config.toml
num_hidden_layers = 8
hidden_size = 512
num_attention_heads = 8
num_key_value_heads = 8
head_dim = 64
intermediate_size = 2048
vocab_size = 30959
hidden_act = "quick_gelu"
norm = "rmsnorm"
norm_place = "pre"
norm_eps = 1e-05
positions = "rope"
rope_theta = 10000.0
rope_fraction = 0.5
qk_norm = false
attn_scale = 0.125
bias = "none"
tie_word_embeddings = false
parallel_block = true
init = "normal"
init_std_qkv = 0.0245
init_std_o = 0.0
init_std_up = 0.0245
init_std_down = 0.0
optimizer = "muon"
learning_rate = 0.00681
lr_mult_qkv = 0.5
lr_mult_o = 2.0
lr_mult_down = 0.7
beta1 = 0.95
lr_head = 0.0068
max_grad_norm = 1.0
warmup_steps = 200
schedule = "wsd"
decay_fraction = 0.815
decay_shape = "sqrt"
final_lr_fraction = 0.0
batch_tokens = 65536
max_seq_len = 2048
doc_mask = true
train_tokens = 569500000
max_steps = 8690
dataset = "wikipedia_en"
Each number is 128 + 32 x the weight over the matrix's rms, rounded and kept within 0 to 255. Layers, rows and columns count from 0. Numbers have three digits each.

# layer 4 attention query, 512x512, rms 0.0314, rows 40-450, columns 192-223
148154092136142169126108058119135101143101102120116071144106155137070172107111171117071157181146
165199124172154083057153214073093102067085108146136140120107078173150151196105112132123023145169
133203134079119044083137075134143159117136073074100172197150164142111119067099097137131134126138
113125142086119119140114116082113153116120107163097112136161107116169140167131154182131109135100
126098118058173139101150161086170078142072155169170118103157131085149116115050067159213076099120
103149122136109120096124111128216170133122131081120105154173077151180162095139074186164143158083
163255115122134123081170143131071066209081143117170208134145140115025121125133139142136102090085
155074123138145194141100127104191143111156121128096098092056069141062200000188123131085175077133
102128170168159209178111126058169174124195073113146201177075157118198092169132160146152129081115
141115057110134118188176149069127125142174093170130191124103079192041124135230089150147082144134
182147117118165148076097095193119080079155107125135116116084175083143057159128179100155113079123
156219171109133108179060104146105031124137107108133156116137119143134141177182112151114077167072
087091091179142097112093183125157120115148140070097124070153158169150072062141121084078156123156
089099179121179130047191103144074123112183113141185100097094130139245085117118130142088100079124
134146097156121098116143081143186176113122063081124200153174042210075087175152188109137077091053
086166130090106112166096155136141143082140106160140165112137127046136120084109137150084178072067
115123147134105141074138072107076064160192134135102126078142141150118142100135132095035255066160
078103188125132112107154107068049116096130083142139084125109176184088134113116049170119226079128
126142159189165106104128173196091132079082175071156098162150174103155182097162143088201123155137
131169124214086046070158171128125180150147137115079113147149168097156109072153097152126103116085
117101166156132135105142162111163142119143177097109138153111134096039087176156100141091122088135
111086113196162117146102098115049108183148156138137124063069162101164075096148092156091064117105
066070162142127124094211068129128195128118120142117072139081168086046106158095144185176146167194
108095109102129148089150124155103216153111083115114146161191155135181196151151118125126167127078
152111133104106124111072116160108149132142129122156145125153118137128130122130108130098123158128
150106147111129152094120134114119118110096150113133121101135117109142156153111123115106206144169
128144098108104158126107092146156147123102185125114145142129077122156121113133126141128156122160
139124099144114089172133129165157144126105123090131141136133101119148125129080106151161096155098
128135154129071144120148130127144170106128135129082141166110128139089114119151130161092137141101
123142156158144106163090128099081086147074122076141152157129106141166134112132092125093113122149
122114129144146075156126116156111081102132147107142128144149127092139121160063128108137106130105
131120131137157160157166160108132103140151130104151130154138157096101109152108118089191075159070
141146103137189099098095171155116100198102139100136098126131118123168117100141105127112102123146
159132140134145131137178152104146092090147119121097140137099102105163157143139112145115145092139
140144144137137157157090120088080146137118121107131062143105131147118171097212148147126149178123
077146163180081156162142144108110163040113123097125140126140152157079138100109107157176155150104
148145089164119075201096110131144138175096114122146189181143186081123113120149131120122118182110
153116195070112155160134129136143127140108134140118136157084167122219180149150138136138097135195
121131085127106100095106154107171141106236124153196129072127150160057057153089111102093115132141
129142131107144150119170113155103165124091145164108121142118163098129207108150116196165123190104
087096178125171148121077128073154096107159109174149089130058133207195086161106114071049172101124
117067111164108145139093129163149114123114102134128134143131110166007114153120065109111145178124
089084143072184131129080181137107171200149085174132126150131160171220126130074153039095082083094
124114124119125078125123109143170124114070114134172105079110158156157110115166130089131155144128
152079108114097103061125135157142151140125154146143126118108173149161156145138158188103149094143
093142084076120118137116134058100159150147070111107078148176185150175167200151155049125150167171
094156118137101137089104075164108091101137176128126101154167097167075129127116101150097157116090
085099138159174106170125093166127185136093101147149152139144129072202102121132116157156130165085
068094136093144144079136144095146117096144091113150155106141174105133122130146073096124126157109
094128129133157138086187119151121160114101121125123154085066132133117105076082102149097161133155
066136158108129156117136171162110117116189145132122114143133146150139129124160129168189129218071
202087120132158142147133187142102118135122139131143181123149088129084182119130085140138156108130
136082080093127120146123155064148170144131129142065122125098130105142156197113157094068175204099
139086118102129098117102120138180161120135155137129138137168135154135145096194126154088144136082
078144163117147162054167112169146062134148170131132106186138133157100128084111111107108161121093
168125124120162130139113084147142098118136145122081114141139099125205090130155094135071126099117
088169081066112135168100100158097093069137067132118134070108213140070092132140094131071127110137
166115090122148161090097039118112084195173085120131109138129127192136124156083120116153043091089
078137099149142132166128189092127124149097119096095111111167099157137096169137127124111129154124
131131082150077126124153196163155075126139076049150151185119113124047176112184198084095117127118
085130181137118162142113126099115161111137145105158168075194141065106136101137158145157149149125
137208120140084065140160088104187098147058147192166111077130117099106133123106084093049090176255
178149142108174083155144107118145094150130127091123129106141108150139118134109112149157074077105
042132082147090148137077097144131141183087139147137121162027159067152135136116130101159101150139
094103131096096102101149157122137154083154113078144183139128130138131118147092094120100091150089
158147096095107159102102107114131163156093150128113165166114124115160142113127142132084127187150
064101156087098117188114166113156103115134154148168112134109102162084132119085045172099062103112
108138118169101154136223133071068139034175131205145155021091156086106115122103110168161169065132
072188074151112167075151155066123126104137194161163162087083076118099123149159194190107135086154
145108105139084155146158125103061134119125154131160116110119161119079090072096126119118093112153
118114141120135094137075132147130172130165131168131137132146168066117059124133111114140177129130
108125072099062176120121092136119126125110150092167161140138174175176126156106173128130101096140
142132159113167085107089060170099153114132059129151171163166146128115091106121128067103083093149
108063056091057079143189163149156137120061110091141135141109118128173189180148134137200150112065
123086100131113156138127135060094128131135141113108180204142128106141106107009149107105166075100
066155127163178086135102172114094129080101057112106104108124101128147084084093151112114164090081
140171100107195106098118031092073128140107076169177152186140162141125132150131175045114111104154
090163133160170090075105101132142197161109103082089157152125099115140134132056135143092131171131
094134051163096149163146114175126141088133119129162099104090071156093143167131149105155163099156
101070050095119120117139079155164092130121127093161088080112170162184099146141165078142129096107
115100126142141154145125096161123122135140115108130095187124076147155107146185116115104105146215
159119136189166168104130094161137090144125164103138115074108147120112090189126164138145079142129
079114130159127102160115165101146159118093178129136175130152134089148104133134176140166124135106
063053080115074148174150124104115118137116166142087149120165112142154121136175145146101135102140
178104167143118103144125112133188118068163142161092092143119101096180207144123135175092135164159
120142131126168156137041091102210137185135124141133093169110133115178101102083181150136170190121
142123129095113074121110125114165139138117139140101125175151123134172121123129129149135232159106
105134092118125129120127198145094169126079158078118095077147162128127148130127096141145093144176
128100137148115142135090170179173146131166137157153144194092137119088105104102116108126080134133
118144172126150106162057200162147080140134140144073141124151116142146126133119093121137112112175
086145129160077144102078148169112138109153125098107117150099161164155164139116114133155150130104
144135143154118140138132129140138152184152119127091211109116139148204108168148138100156103096136
113139127126164138135075164113137110117122113137080210129126139163158109131120146135132100109101
159097120121131154119142110122134116125152150149168160140136109117066150104148166104143144186144
119121140163125167101125104138162119148195171124135126112120119118087134162161151160125161142099
109114143131114115103122173122070155113102139152097130096090142100113138136091065156122112092099
136135114120153095115184108142154092139141160201114105136089086115126109164092155110131138118123
149163163186132096094118146152108136160106125135076092147131116108133084162102133112125125078138
130122112112089089084132152116134191140143117107103152131123134160207164109149180093062060116116
135130132068166128117145099124106097118157173108135070165136088147099168099186110129128123096150
098212125173083117073107117180147070108108122124123088161124098128152065151129137142130140095091
142134136123110138113071132148115152152092080119146147096150142091190127087151117135122132134085
107128124179151141125142117153166135145096070132111138115097117153114050097115112120131109079093
155152161139136113161132120133152157098116064129087158114144150111179105132091121117121113123115
118068140186159141143077079159062083161138139111124124090118117152150146132069097139094182165124
129101122117148130148124129212101142170132137107099146128147104107162145114084143206158115134127
114139074148104130130136111100130090089131131136167126059137100106129051164142135084160159122153
091134149148104168124099064166114068090122118112100103108117092114142124096099116131171127158143
142159153157158170144054080120155084105121147141108096102132095149106122120126148098124171118145
166152155174110096148107094204133155135094127101116130148087100142188123100098105118109131100108
147080180083182076118098232101173096155188112140152109180143105084089113159113116162072099072102
077171160090172177162096130173078137133058093096116146123082163083196135122132107107216135154037
135064132134159068123201095076123100100091134203156144132134064118194164170073110146107074167112
102111163117105136104183090129152130161138116101149175124169094122050148136112144158090172158126
126145122109182187138219114156125095116154145088165106124115215227124161103086176127146091206142
170083115128190113140089162099152106128094097108188118107197197102068114062126122100112125156004
113085098168087124135100157097151131174164174093126120111143133131111146158145110154079139134117
198142191147155124120117095080143115128185178153072149129121145183124137180130169120114090095100
216066115212150137093055130115087169174185208122150092056066113127200109144140139164074085065083
092114134107073102096111160119113149102138081185171104128091137091053129160106092074142089162146
133111153140132135101131117110102167105165109104101120175117128077094178104145063167188162140130
105152169131092124148118153158121117129167153138177108099147150145114115145122137125058161035178
149177158115087132173153142143178133158145082111110166186173109187179092151092070133092122119105
066128119123126137083107079115142150204170120148198148110104158109124198111080110155174184059054
138124072139194125171128143130162139185100072115138095114179112149181205144101149118057132180106
099105150168134081090121078095135075104143108133185120064163119161164156109120120110075105089189
172165158165119164152108139137208122103148064200106128095136109111168171106156205047190140119115
141177108100164138115180112202120096113122062131107110112099051156162113119074109153237081128144
121141106186159126142130102057119133097083096102103114133193113165158134079161046172091157121197
075117102132090127123120142129137093101063130090042110075088111122119108111114099100113133160159
109083107086158079132116133131118080138079195115072173053164125134071133111072084154037079128156
148058135108140099137133183103121076184122125125054135159101098113120147118072137103111117156152
148145144112162109063131138106144069119135122182187160105103147123168149128061140128145068066150
077095127154103047187124118061100182156153186112067144124155184136184065131127158133118172115209
161216138167150118203091127137130158208107169129149111159142039119099155112111018174191011161164
138182137130075148227087214094180082061102176148135176070123149134167164087143052110111126086142
135068149135126165127122117119200167115150191116126094129122148211197134164081101074147135140024
117203126150147146111082143085128121134179175151098121147192092101103214114171164141069081094151
095101106117099183159224151053078120141120181201082090150138089186092163179116168090113107145218
116130083124088120099074146065151103126137109129144255082158145084100087100087101156117107097166
091127138065172127091135110082139174076067118142145125123159124167122173191144054158184122134111
078123144131123078131104054104094134059160081131165146141124187156161133180125082150125114118045
115122126107082139131080109140105143105158119142164099124071125082116134140155165167162144076144
142190126080107123142118116152126147129135184060179162181152149141137135063136123105124208139164
082117142160103058090137099088091086081149137092145140104051191048153141114121175105140104161200
138177089209155106145128128129073141131117157134145168134139181106139112065057111088125103064175
094146143141144168093107085143111090187121171182092101078085142125052135142043135151033127077202
166164132097132107172117165170142153154153113159085112145178129109116156082136140150122153125146
039109076170054118138161099177136086125106129114142139063151113183143129132139129080204118098121
128070150080115122164116149066108129140126103160122110107100096131149153107133141068084166152101
143117102098173196231109134083153148115173129101104101134149119099182150159128049127104101144120
185046134173221117118129073151155107105139136142094125135167121179082125151202126078134106118186
128125109097112142151150113150122162079129126123102131124110123164117153123145133129149146117134
126137152128091192102119106162132102111128104109097134158112162170200125106120163123130153155129
127089144091109156165132108103124105157134137117103103123142102140136173124113133111111122140103
128139161128143106110092154143129148167118139159163164127117129090107124151139115091127128129096
156142108131099135108193096135091088157143114126105141180170167113147121157123130135143112128099
103145122142151176144116097100132113131088110078134095148131163196144093156141128189127121146180
130150159147149153117105128136108158180113154179150118190146133150119123124149109106146101109085
121148121150120075135101119092137167154119128105164101138098115134125134155133110095150143168177
147094129117105094107153153177093083089163112184125162137129130061140096136088125143145113127137
123112114103123150113188118135129078150187138195096112143165130147109110150158202125157154113115
108069169098155090077095186150174119105185117149108136120120110067130120151175169080098140104165
097109097128124128110174147111136094129140118168131089144104084135085159164139109109111098116072
163131123121148154186097160102139161141119124085139126163167118089154126131088149067113092126129
127110148113158098137114101149082140114070142112151127134130159093209172096123062148111114128128
142142109133132149132141135181141139110152109126124108145094131134154114122124116140134147144154
112109124139121153161122144128128117096191135152140133171164106080055063117073094138081118106123
134128144142106063197100101121112102144145148083161160074078139132100100136084141123139167115099
179146152111166086109129154113118150172128082121145101161137184147192148113101094138140091081086
105182120139072139125176117106135170085138135173169122109126145158111143133134144072096155148181
183143185135150125155064112142144104078123071104135076121144133113023111080106109177135147114058
098134080097084129146133148148105153166117102193145154124131179092208125156155105117141096130135
132122165113155140102086182139135157146116113183123054078124117114183169136165206083125168177141
079135096104196084079192142166132163107134114129131144150157150096244128163114141118161121134106
136124072106133112082133093166169066061129140114116134149107138129151118126171095125145111112124
155117166123188067106200112107151150172143148139090177117084170119138107142165158199119095143104
145129124157098171126104132154125111170093133133040061072157091118214127136110137072169149146167
123162147126146183133219083100080101130086080126113121118121135121076167070113109103119179081190
114120134149121070185126142128159124127104217065075134107127080171112120157063114152118126148138
152131120095156075193144114100182118114134155146167089133163126187120134190135144103096177168129
126126108169131128115138168135123139131170134164139108109137153121139146134128141158103101120114
173126131140109151178108147137084159125129084109158139152165079098142170086143082185144123122115
160143122028141154126070123121145132120123112189112132142135107138110168186071186096139095154211
173158121116124089143141135022157148116161127105091123110136145107124105106137109163154123141146
092174186112136147154097160122180145136143157116155095148134120144081102145151153102155141067098
162145174112131075103187069192174090160131118161137126136169153156065167109071114196157111151118
140130169121161131078165093137160145165094139125117121125147063141133215127115156143124111137149
115107127165087123122197154148078125128098140080097151155090100103193063056136188131134212090180
123121193123093153139091120122144092139113114151183137158132110107142195117185159117124116172139
137121132125119103119099137097155153075147111135187128133114158121208140133202119139183119115066
116103142142095104113096130124153092099163077115093149119131142134052108144092108104109078101146
126168136200101147154110186134116120157124090161133103080085153104127115115119142101128148119116
051095115130149144138110097148119180106127111080133143091138159123134131123114143184133184113121
096145062131133113095112118104127142080139095132135174141077168118094114150095133139127148125091
115115117133072171119142152120103052160152115081094182150169103102131109131119143105164160109071
116107082106204077079132133129186057097164167169134151089120111118082094140150125154127162132097
223173156123103154146088141113120150131178153106083098210146104161092141106124121119137161116096
108188098068117147113109150106141120105155103181161169179185173121129132076137144129130103096074
136169104081085149184064104152063155104133171133162167156176145126137076072046118105114089098093
177126122142096095147116157107153140146200144123120135205157133118151144138178126149092108139109
093088098124052129132037110107130091130101110186107136076150152173174139161107113177143118149179
157083137145109160104137135187088126153133116080123081093133132153093125095099190084082146162168
095132080121153115125135119088107135101080125126100112141134142166106126095148169122125133133115
125114132127081160051169081107125123108154157158154176095069128141118178168086116152136106132125
127131106125124162149161137099096157142132148099108161092142158201116188158139155154160152180212
152069141101128152124082081145167116135145134126141078104130138090145093063154165088099130107056
099082091163160079097083189116155115165171102108161174174068122118155125174069088113089198123143
120114135111149045123132177159108125083112097162121149149124107147128090141151128131126110131134
117136139158145137097130071115101116099120164046115104197113145137179093113128124109123162193098
071140130166121100065114087147067101077134151151143131133139159061149129070164179130138110122142
044137128085131133129083156168180150165075077149173149152089154136127082170156064120136129122159
128125133106157200104093119149098117130142122097170133109103113105124115145175105116108131139144
119135119122132130171127114096100130139104088193188134162148133082096130130143140146068130114125
201148126121157145163139131131182103134147131092059155120169166150193101168099147152125133181176
109095168141146098092123163151111118188142171208148146088068104154125140107122148112127116078167
092117098119155125152126111094185142105125079190096136116118135106063131153127102101115118110156
153144159169086116137122112132186125129143168155126071138136115122104108107089099109106141074167
116135119161124119104133117133102113103134125143158106104135087126134121150161086103127144109107
137142134125077176191133172058119127114158176119094116086133084160129180124132149089180131118146
125147083175111121165152090170110090086123164145124159111138093105115139147207119153150097117124
157094156154129129155142121135126137137109104165111117147112148117169085127157141120117110120114
109119094065105103122114051100074080110132138097088164116112150103118113158162084177131102134121
143132111091097113100187089213124083175125147132137103111133149131148101156165119120103149117140
065145155141125124188157111138138144104146171154133098136090124129096101124146155187142147162154
161127146113109106136107181120126110146110114135156098107151103187136071151098158162050075130102
141063111150095097070167104198135122173186086146090141148139101153111090138135131082120157098092
131036131111109117176097141118106168149172173157180194094152142187161084136139139090073099044088
124128096173154124102142108127093129076084100158106131138130126122093135157094102086131130106129
077093114153133141137145198091121091184067193131117170143134102153104182065114147100127141141180
147136171082154117168081149138128106156143153108126150112237078097179124124125121142086118149123
141123103083111114143076183149112074133136102112128138149121150118154098106154094146115079122076
120154146069162104132148136117116140117116084139106135131165124108183137152125108140142110128128
108142114140193162095162106119100089107125168179067119138091116130096144108162095161155123139128
108121152128175145111107099175166145105101142093134101086125103142045127058148174116068155097160
138104139120132133116070136111127126142134134158084093182109135127121082112084092166088142120095
117098150103142122135144117106127144118126105052103130158099195133137085137104124126139066108096
094114160095099158120166100127119084115167140118106080126128134053105129122136106044165143104174
115087052101153130083069166110151117095149106081093152080129144145193130130102172140062107156153
104110154105136152081150142092112104130120162074126149129126139121136144147126113114073131109105
135158061097164083119165109127110171146147045049163121133124097157169147103167140135159158122163
146087134114126187207042141115116130183104075144136082130101113083094168141087061125105077177132
134094118120140113112145121142159162149131130166123086084158123165144095185108172109148122118156
121122148171174102133137118103148116121112117138143127117100105154152114193153098062075117114096
179157113115087082090074144175107133162069164110142074068164141129179168161124140130094162124143
133214086147171097136146099063061153139122113120120152139106192122162154138052141122110110128119
148116147126089162153070136116060144138180120161128087160111121166156133135138121230140098090074
166113141156111085187131152154074127102131130146136154145137088105109121145123118171134134119144
112078110154181162107157106165101089091122128137171120100113146086185157097171153156153130106133
121114170190102132051094115119112093091146085064141158183130104161054112166156120118107148097120
114140097126094134174145048123133182077112121128180083161158142133057096086101129147160126144155
115116113153120148139122118153152124066149134121106179159162164120068095129128126141171115126132
043081138139129146186108114126129139080110170124124176083114177109121108136119071127113167085173
086129183120124158125116134146119087224114106171178135093067126128068108161148178138175091137121
111129076101129140138168145194084101144119182042148152181111140089156111108148038091098090038147
165153132130120094135125169052144084109117149111081115111136087099023159143108164191087161114132
098127165090168173101107030093135104156116210073074130093168123134124140149107119163100100099144
109124176110096138133147170160143164145128173079176144139139142057120174212085184168175128180152
152131183167116155149196127130158137058187156111130157100184112087131149099184166159110186143116
127108127109135184161199141130147129159093123200124155143131163128209147117129133169081143169108
110142095115116151167146143173121141180142176068053185127096121100128061082190173104064175146081
082105129144134136072128069068133057138095145139086170083160218163208148123106116110064135158144
136157135109139200156114127170188109103199117104116116178157098087098163109124144150114120159124
116205116110081158114120104091107103110121192086215184169189113138214087090125114148087097110147
149114155107100108139134103174112074145121147199160147127165114109138077144085118046161115126101
144162131135143098120156176118146106141149113057124116050114131201109086064111169161145136168168
139107183087112122124114125083143168137142159126155159139122136101090147100099148167141100156140
183123159129134163156138117109127096133149076144118106191153171123144133132088145153138113134108
143180101146125091133143105147085142056141137078152125180211098097096160118101123124170181175150
180111176144086156159206179219091092140112160150095169156120137129120102101200157185138060167106
060212107169137132094121149178205107193149086071145113123098085103136122147138150123122147160157
162139187136081112109099161150124128169119084125102125125185084131152192133110091159104166083125
136157134107113132154092135166132141154116140094126113130141129223098181120139149146047102106140
134122134082119106162157128113169117105099149150137111111098134211234126123117098120125110166107
144133122143105124167101124138119104134129113167175077053070133106131131087128100105146136120146
114061194125116152105099142163093097156156114178140104133139160184132191142184161116129075149172
112138121150076087101166139138134083145085189080099182104138150185172124117094128134180148202154
118126099147133163156166073159161090136105099167164173156112144121143138112134130110210108114158
115109051122048167151174169170124148111126125084057117131113181130166138123140176120137143095157
162124173142140108129123115071112147074134179125153133060120101139197107123105108139146091144139
151115154185115103123157131166121119098102133140112145108173123133147144163164110065138146147150
153147157133116147095158106109109097160128128138123131129111138132178144114134140152087167155132
126093127108134080104124167103169102109149141129088139128147153106119150121145164157128156069141
115140160171170170099093106102146156121145118088131115140123102141075128148159130106118106146135
134117181144095169124133092099130065145099133131073107109103080168176119123117084129167127151129
163126144083150090110171093157115181145137092173153136106177142141139152114109075072180126122159
146096126149068085124135120143144118164106151137094118106131130118140063123089156102155162120102
133134092120130102154165124175136149113129160116114105113127083111130092105127112184100087154123
109153122083105110193150114158151116140095125152165064107111082160155165124116117085126100137144
110162156140151115159133124118115122162126184139122088078167132132150151115123101138118131097135
173121127110107131070078161143140094181135115122077058129121088115130142158107101150112101125139
085140157181117143169107120122097136156148124132132068129150111111160111180120123120155126121166
104106119147141100126126154145148112103123159166107164151185145127099165140124126091107145072154
070108137139138127169169117143138103154063152085151193097126109142141086152209134134114112154107
138136128106092161139122109116092137106091103153167120137147074121137120129100140124080114077100
119148183127141180084068146152131135156070155178112131142222207147112120107137115090091146125186
133150176109112116136125156122190135145132097088144192067104152163191101119188138162122150109117
158082129168119145210147134104107048154110147143120091105101101111199142117177146114138110148088
121100116121125176128128161162138082101145162140174182167136127151185177155099150123140146170173
110127091184140173135173205141171131104133085105125164120068128072149095119204121132174124155158
154111123146146150103085095122155133099062136132156148111170074155084132155154113121141151092121
109122123137092117118141164107136135129112053108133171140107168172180118127114091125106120153069
159160169160126090131164100087107058105106154149146122117115081109141141138113037123150184097125
139139180138132150160097082119145110144121100158172158146152151083109082151105059116101084074107
149117126091156146139102104108104103155172058155142154130101107086134116152152111140111169072147
169166159071181101176148137119165169064117119146078158173197158192097151146109089096084102178108
142143055140155109098108165160075122061159070071211123184167164116217162119117115145170131118095
150108051177139193135186097149142121165084179183146111088088123157133163134088099099100088119138
116139098153188084145099093133152172133133097153143057102130127155154164165103190069211066174092
102082179135150052103111121112139090098117170139145133154164100114114127153099152129163099172134
129130132158106153119076187132149149145104170087164136127119096136195201149119217121151142068140
144131104151092181131122091053097125132150182064126123169115165140117104154161126104129134117108
156093163150141109140095164147099145151073128135147097111172146061141122132104160137094101151099
093099138073147113102111128166122069096046121115164150173130133130154099102137116157147156110089
181052144085183149140094144151153113255139144130111134105141129115068155061159162120072196093162
176168189097143164113172118173171110056136110080147089079094172148147142115153089093144070129106
158145146115084189111129132126168094168111122087110113101162134111122160141108062131139157158190
084140040153068083147134106168093100150144150133185132093124145113167177122174210126140093141159
130143134072171208124128132141085082167147136178177172121111084183095129104140170158182176139104
133076123114092179096104140164126135102123089111081115156094138129108213070112151083134178161106
127102064107074139124127130093125121145175141097049185149095120129132100117177116122125169099127
178120158174127079130164158178098114093109092142128152085105123143126109169158113184130095178151
166107125126118097154142116156140106107092170147166112117114118111195175069142164119177123152109
086066129107142113164143106105145122096185095173154098120085126082149116091124131140115174112143
145175079195147163117057156163085084077131174120159101175166162092096111131144154117142121165177
166106138147103070097080130087124103096112117163118118112159101108067067178138124080093086109147
152128136123071071141148158120096139075156116149115111155137153124085164113120132096163154115085
126149123157123163065084151146130160127130145103117082083142177157080131136138121150138160113133
161111077154153147094074144151125137099121109106110126150156104067105171132049143134124170195153
083118132128096158116150077101097114115088147123180095088153094123145155169118117123124194131137
127153183129113115152155137178145178062151095170100119148136189207086122118065152118091128157148
161074165113126095174096137117138134154157139082090129115137141148100140142072115176108185111142
179134168054163180133087155100161168173179139131126168136159126066147125138063146188148186103101
159115162134113077124150161071086101120164145151145136127155086048116111168126117070138108127244
091126104198135105129163105159133165126121128145089108132175110148175127074066161103193093146143
147135147129109151158130113084091147136121079138115101143181152172057192135154135191087110135137
112123178110124087161134089117143112180097151091180102123153131126184070103127139153134150078107
129093109084095162105169120093144147102124099190065168145111090122145171122184217105108171127193
122123123131112114169116179176083136157071117148126159165061124103130118088102148133137115122112
092114139116085141068114133086099103074113219146163131106186175195210104151089105116143155184155
136111139117101148189153128187141070100087140089105080057147142146156129100157150153118144150101
101130152155175203077118155109132151148093148091153169102071171153135143102079132076153080133151
128167161121147139156048119142113206107132123130106102123140148116129178142050116119132140156124
074154098119175104166144153141114144127149137166193154097155072118052158144104131147181068161106
149160176133097118107105132116129092161092114126121130108137110116112121139137169128107136163132
109138112100104124118101097139076113127189117089091103089147127142104151103143099126142113139123
080160100093128140102128122134118124124138121128178141090103121121079146125112112145150154119122
133142082162140127163150144165094180142138116096141088157126141095141104104154111144160168119125
112149117112159092101085156148113135137085161081143155078093078111124151112124109140091124134117
156133060140185101146180140090188148131104168164115184161137127101128152125135180146139133085090
104119150092105139073115092121113098108110135128159159092141088071136147097165138122094118105151
167129088160154111121172108123153144111118124134104153135124142097108105110122148142168160141138
093105113121124134172088171089159161176123114121140146172127135167142106160116118113110133079101
105137099151148140095110098099153078163132147131138096132089161130116146143126115089085126126138
124118151135105137163150127128087070102115094081170139107079129120159115137145106101145104127131
137107075081122098131152117189134184115097100108151153115108139145164117057136112128155140147157
113160120091140125160110108164118144074115152135151132107120110122156145097184100139105153147114
132142113169139150145093120148088171118087129082093153143106169166098113109097077169179110136128
107153158088105107199138104145137085157182111076134137126137075078138109132088118112108106069086
150166117086135119109138139096127128166123171072106155110160133131218142145136159147106153114149
172102120181110087169130186147053121141160094135119192148165169132148185121072114113151102117059
155111092130148118123146089124132164082116109156117179118187129135232135118135080139164167139174
161111122119057088167101123113111181121177113145148182165136118131152096126102136156143165106171
105142092102161117105080175083099193084085159153146167115161171128228070160210118096142096138140
076077090187088107096163183129087110121076105092107218135117205134146105155176056121143076074167
149119101103162074124164097142131143135127108153097101175142171123191180111120150126141109165160
170168126110115142134120130111144043162162166161203084062109098149135172123092231102116126064151
136150103109070075204117161111098130106092111093161144189078124122068116061138142131124141155156
129093069103037144098166115177115118123089119100106108154147129164072170134073160078175125132145
137171108109119154099131044101105077181121152112100123129078121110125153167103146140107102067098
151128156101146169150175096160109118127157098085160087167159118162076197139132153093108060098123
140116160145184164139074148164077175149141115076169095134125151211124123174151124079149097148097
073161067156161118117157199209178105143120142091128062132138138149157098041083115132110141097118
112159139248175095150143109142194094210136153204170112167082073134164131155007137151108223054086
082143084114141075119142124121191164111112140109090193144153132141201161082170124127077083069011
120126175125140180098195128135099086121126194164093085061105122128076108122184166191076062136180
124150126151119115125114155149100083114094114174096183087169114126101102111117060169146110141158
120148131138115096127117115141129129109080173164143102161092124111166157143155099154189200122192
160157136076092145085127101097108127094181122123103116126125102181142186134161189103112182160202
165077144104208072139067158145138128151108107109097140177126126131101085085139159102117135068184
126129067153136125141124056125143134080123132134141100070161110136143116177108192071064143112130
082136146104086084135163129135146141140122172142112073143132106094101133126100140038105127175186
170160112093076164146051114112150176144168122105157112142215107172108127134101062109169112112113
101128081122144110139054094170137078115089149115106083116156121136093120134098149144125142114118
178105169138095167171145122143158151118170112140184158114163083129135112055176145129106170143120
168109178111092071128089128057144088192200171114122078071185108111153160166133139101144115141167
139102100132099145166159148113132073145164072173076114158106178175094052100116099148108140116142
134091103055112164142150114042163199113174162143134132085187163098128130119097080118110101127130
083085061130140135108133125092098119159145080107148179047109164075117119093169148112079142094119
128163123217084121147144095128059141137112172072085113104121124107091128155095082084143110107108
177114101138176128132090162076102088121148152155104096128212090131084142104155147096131143124147
129173157113110124098145149139103095100137130147189083146164111078144091125134171141175108160089
114145141122142121163167146126173125114174143104152126170110130096062085081134145157116083081068
139163143128103133175133178125094181108129170097181160155145173128128128127135058129146145129099
110160156087189117040167150168126133114130051136133088144096255117129094089080119098169114170143
123129101162096124100178123119189138069104094150173109159110146098070110139146127076132191132069
055078123162132128112195153131148134086153174145122163132133184103152110125127159193101143101075
059119162098169140160076124094120172143104120115109103136164159015145134090115091182076129129121
128158109095131111125160111068188099249123186143076183143145149174138123086071169078108155094157
107150128094105129099131230066120133155087092068148125087161105149124192176189104111201157145170
134055138102104111144077118123094042033137164137125070128099191078109047128100116120141148168194
046120092163194024148053104137194140189099094126138167112104109098079148179107136162089121085185
114128121140144105202108138076118178126118132149124140078149114088162084133193110083122143129128
089215190147113115076134098110152127137103223145111104039084170092108091150161142032195116133103
116112131064207198117106106080199146147108105122121105175113100067116153098168144167135204142042
103120173139106094095173125120069161126073059086165102108105166128142132196158118148126131065033
133107159130178121115067086149158162101188137178099084120145120078159132076219182132167108202059
216096096095152181163102146082178130117121104163193135120127198149165102113127148130069111117089
126138128122090143123138097147135091156146064094128098121081154103113096138103119102109138130145
113144149116105159135122138113146132148155152113146093125129132118140100145116125182136156113110
150108125184173080147100123137123147136028154108138139166149114138141080122096086126098152185120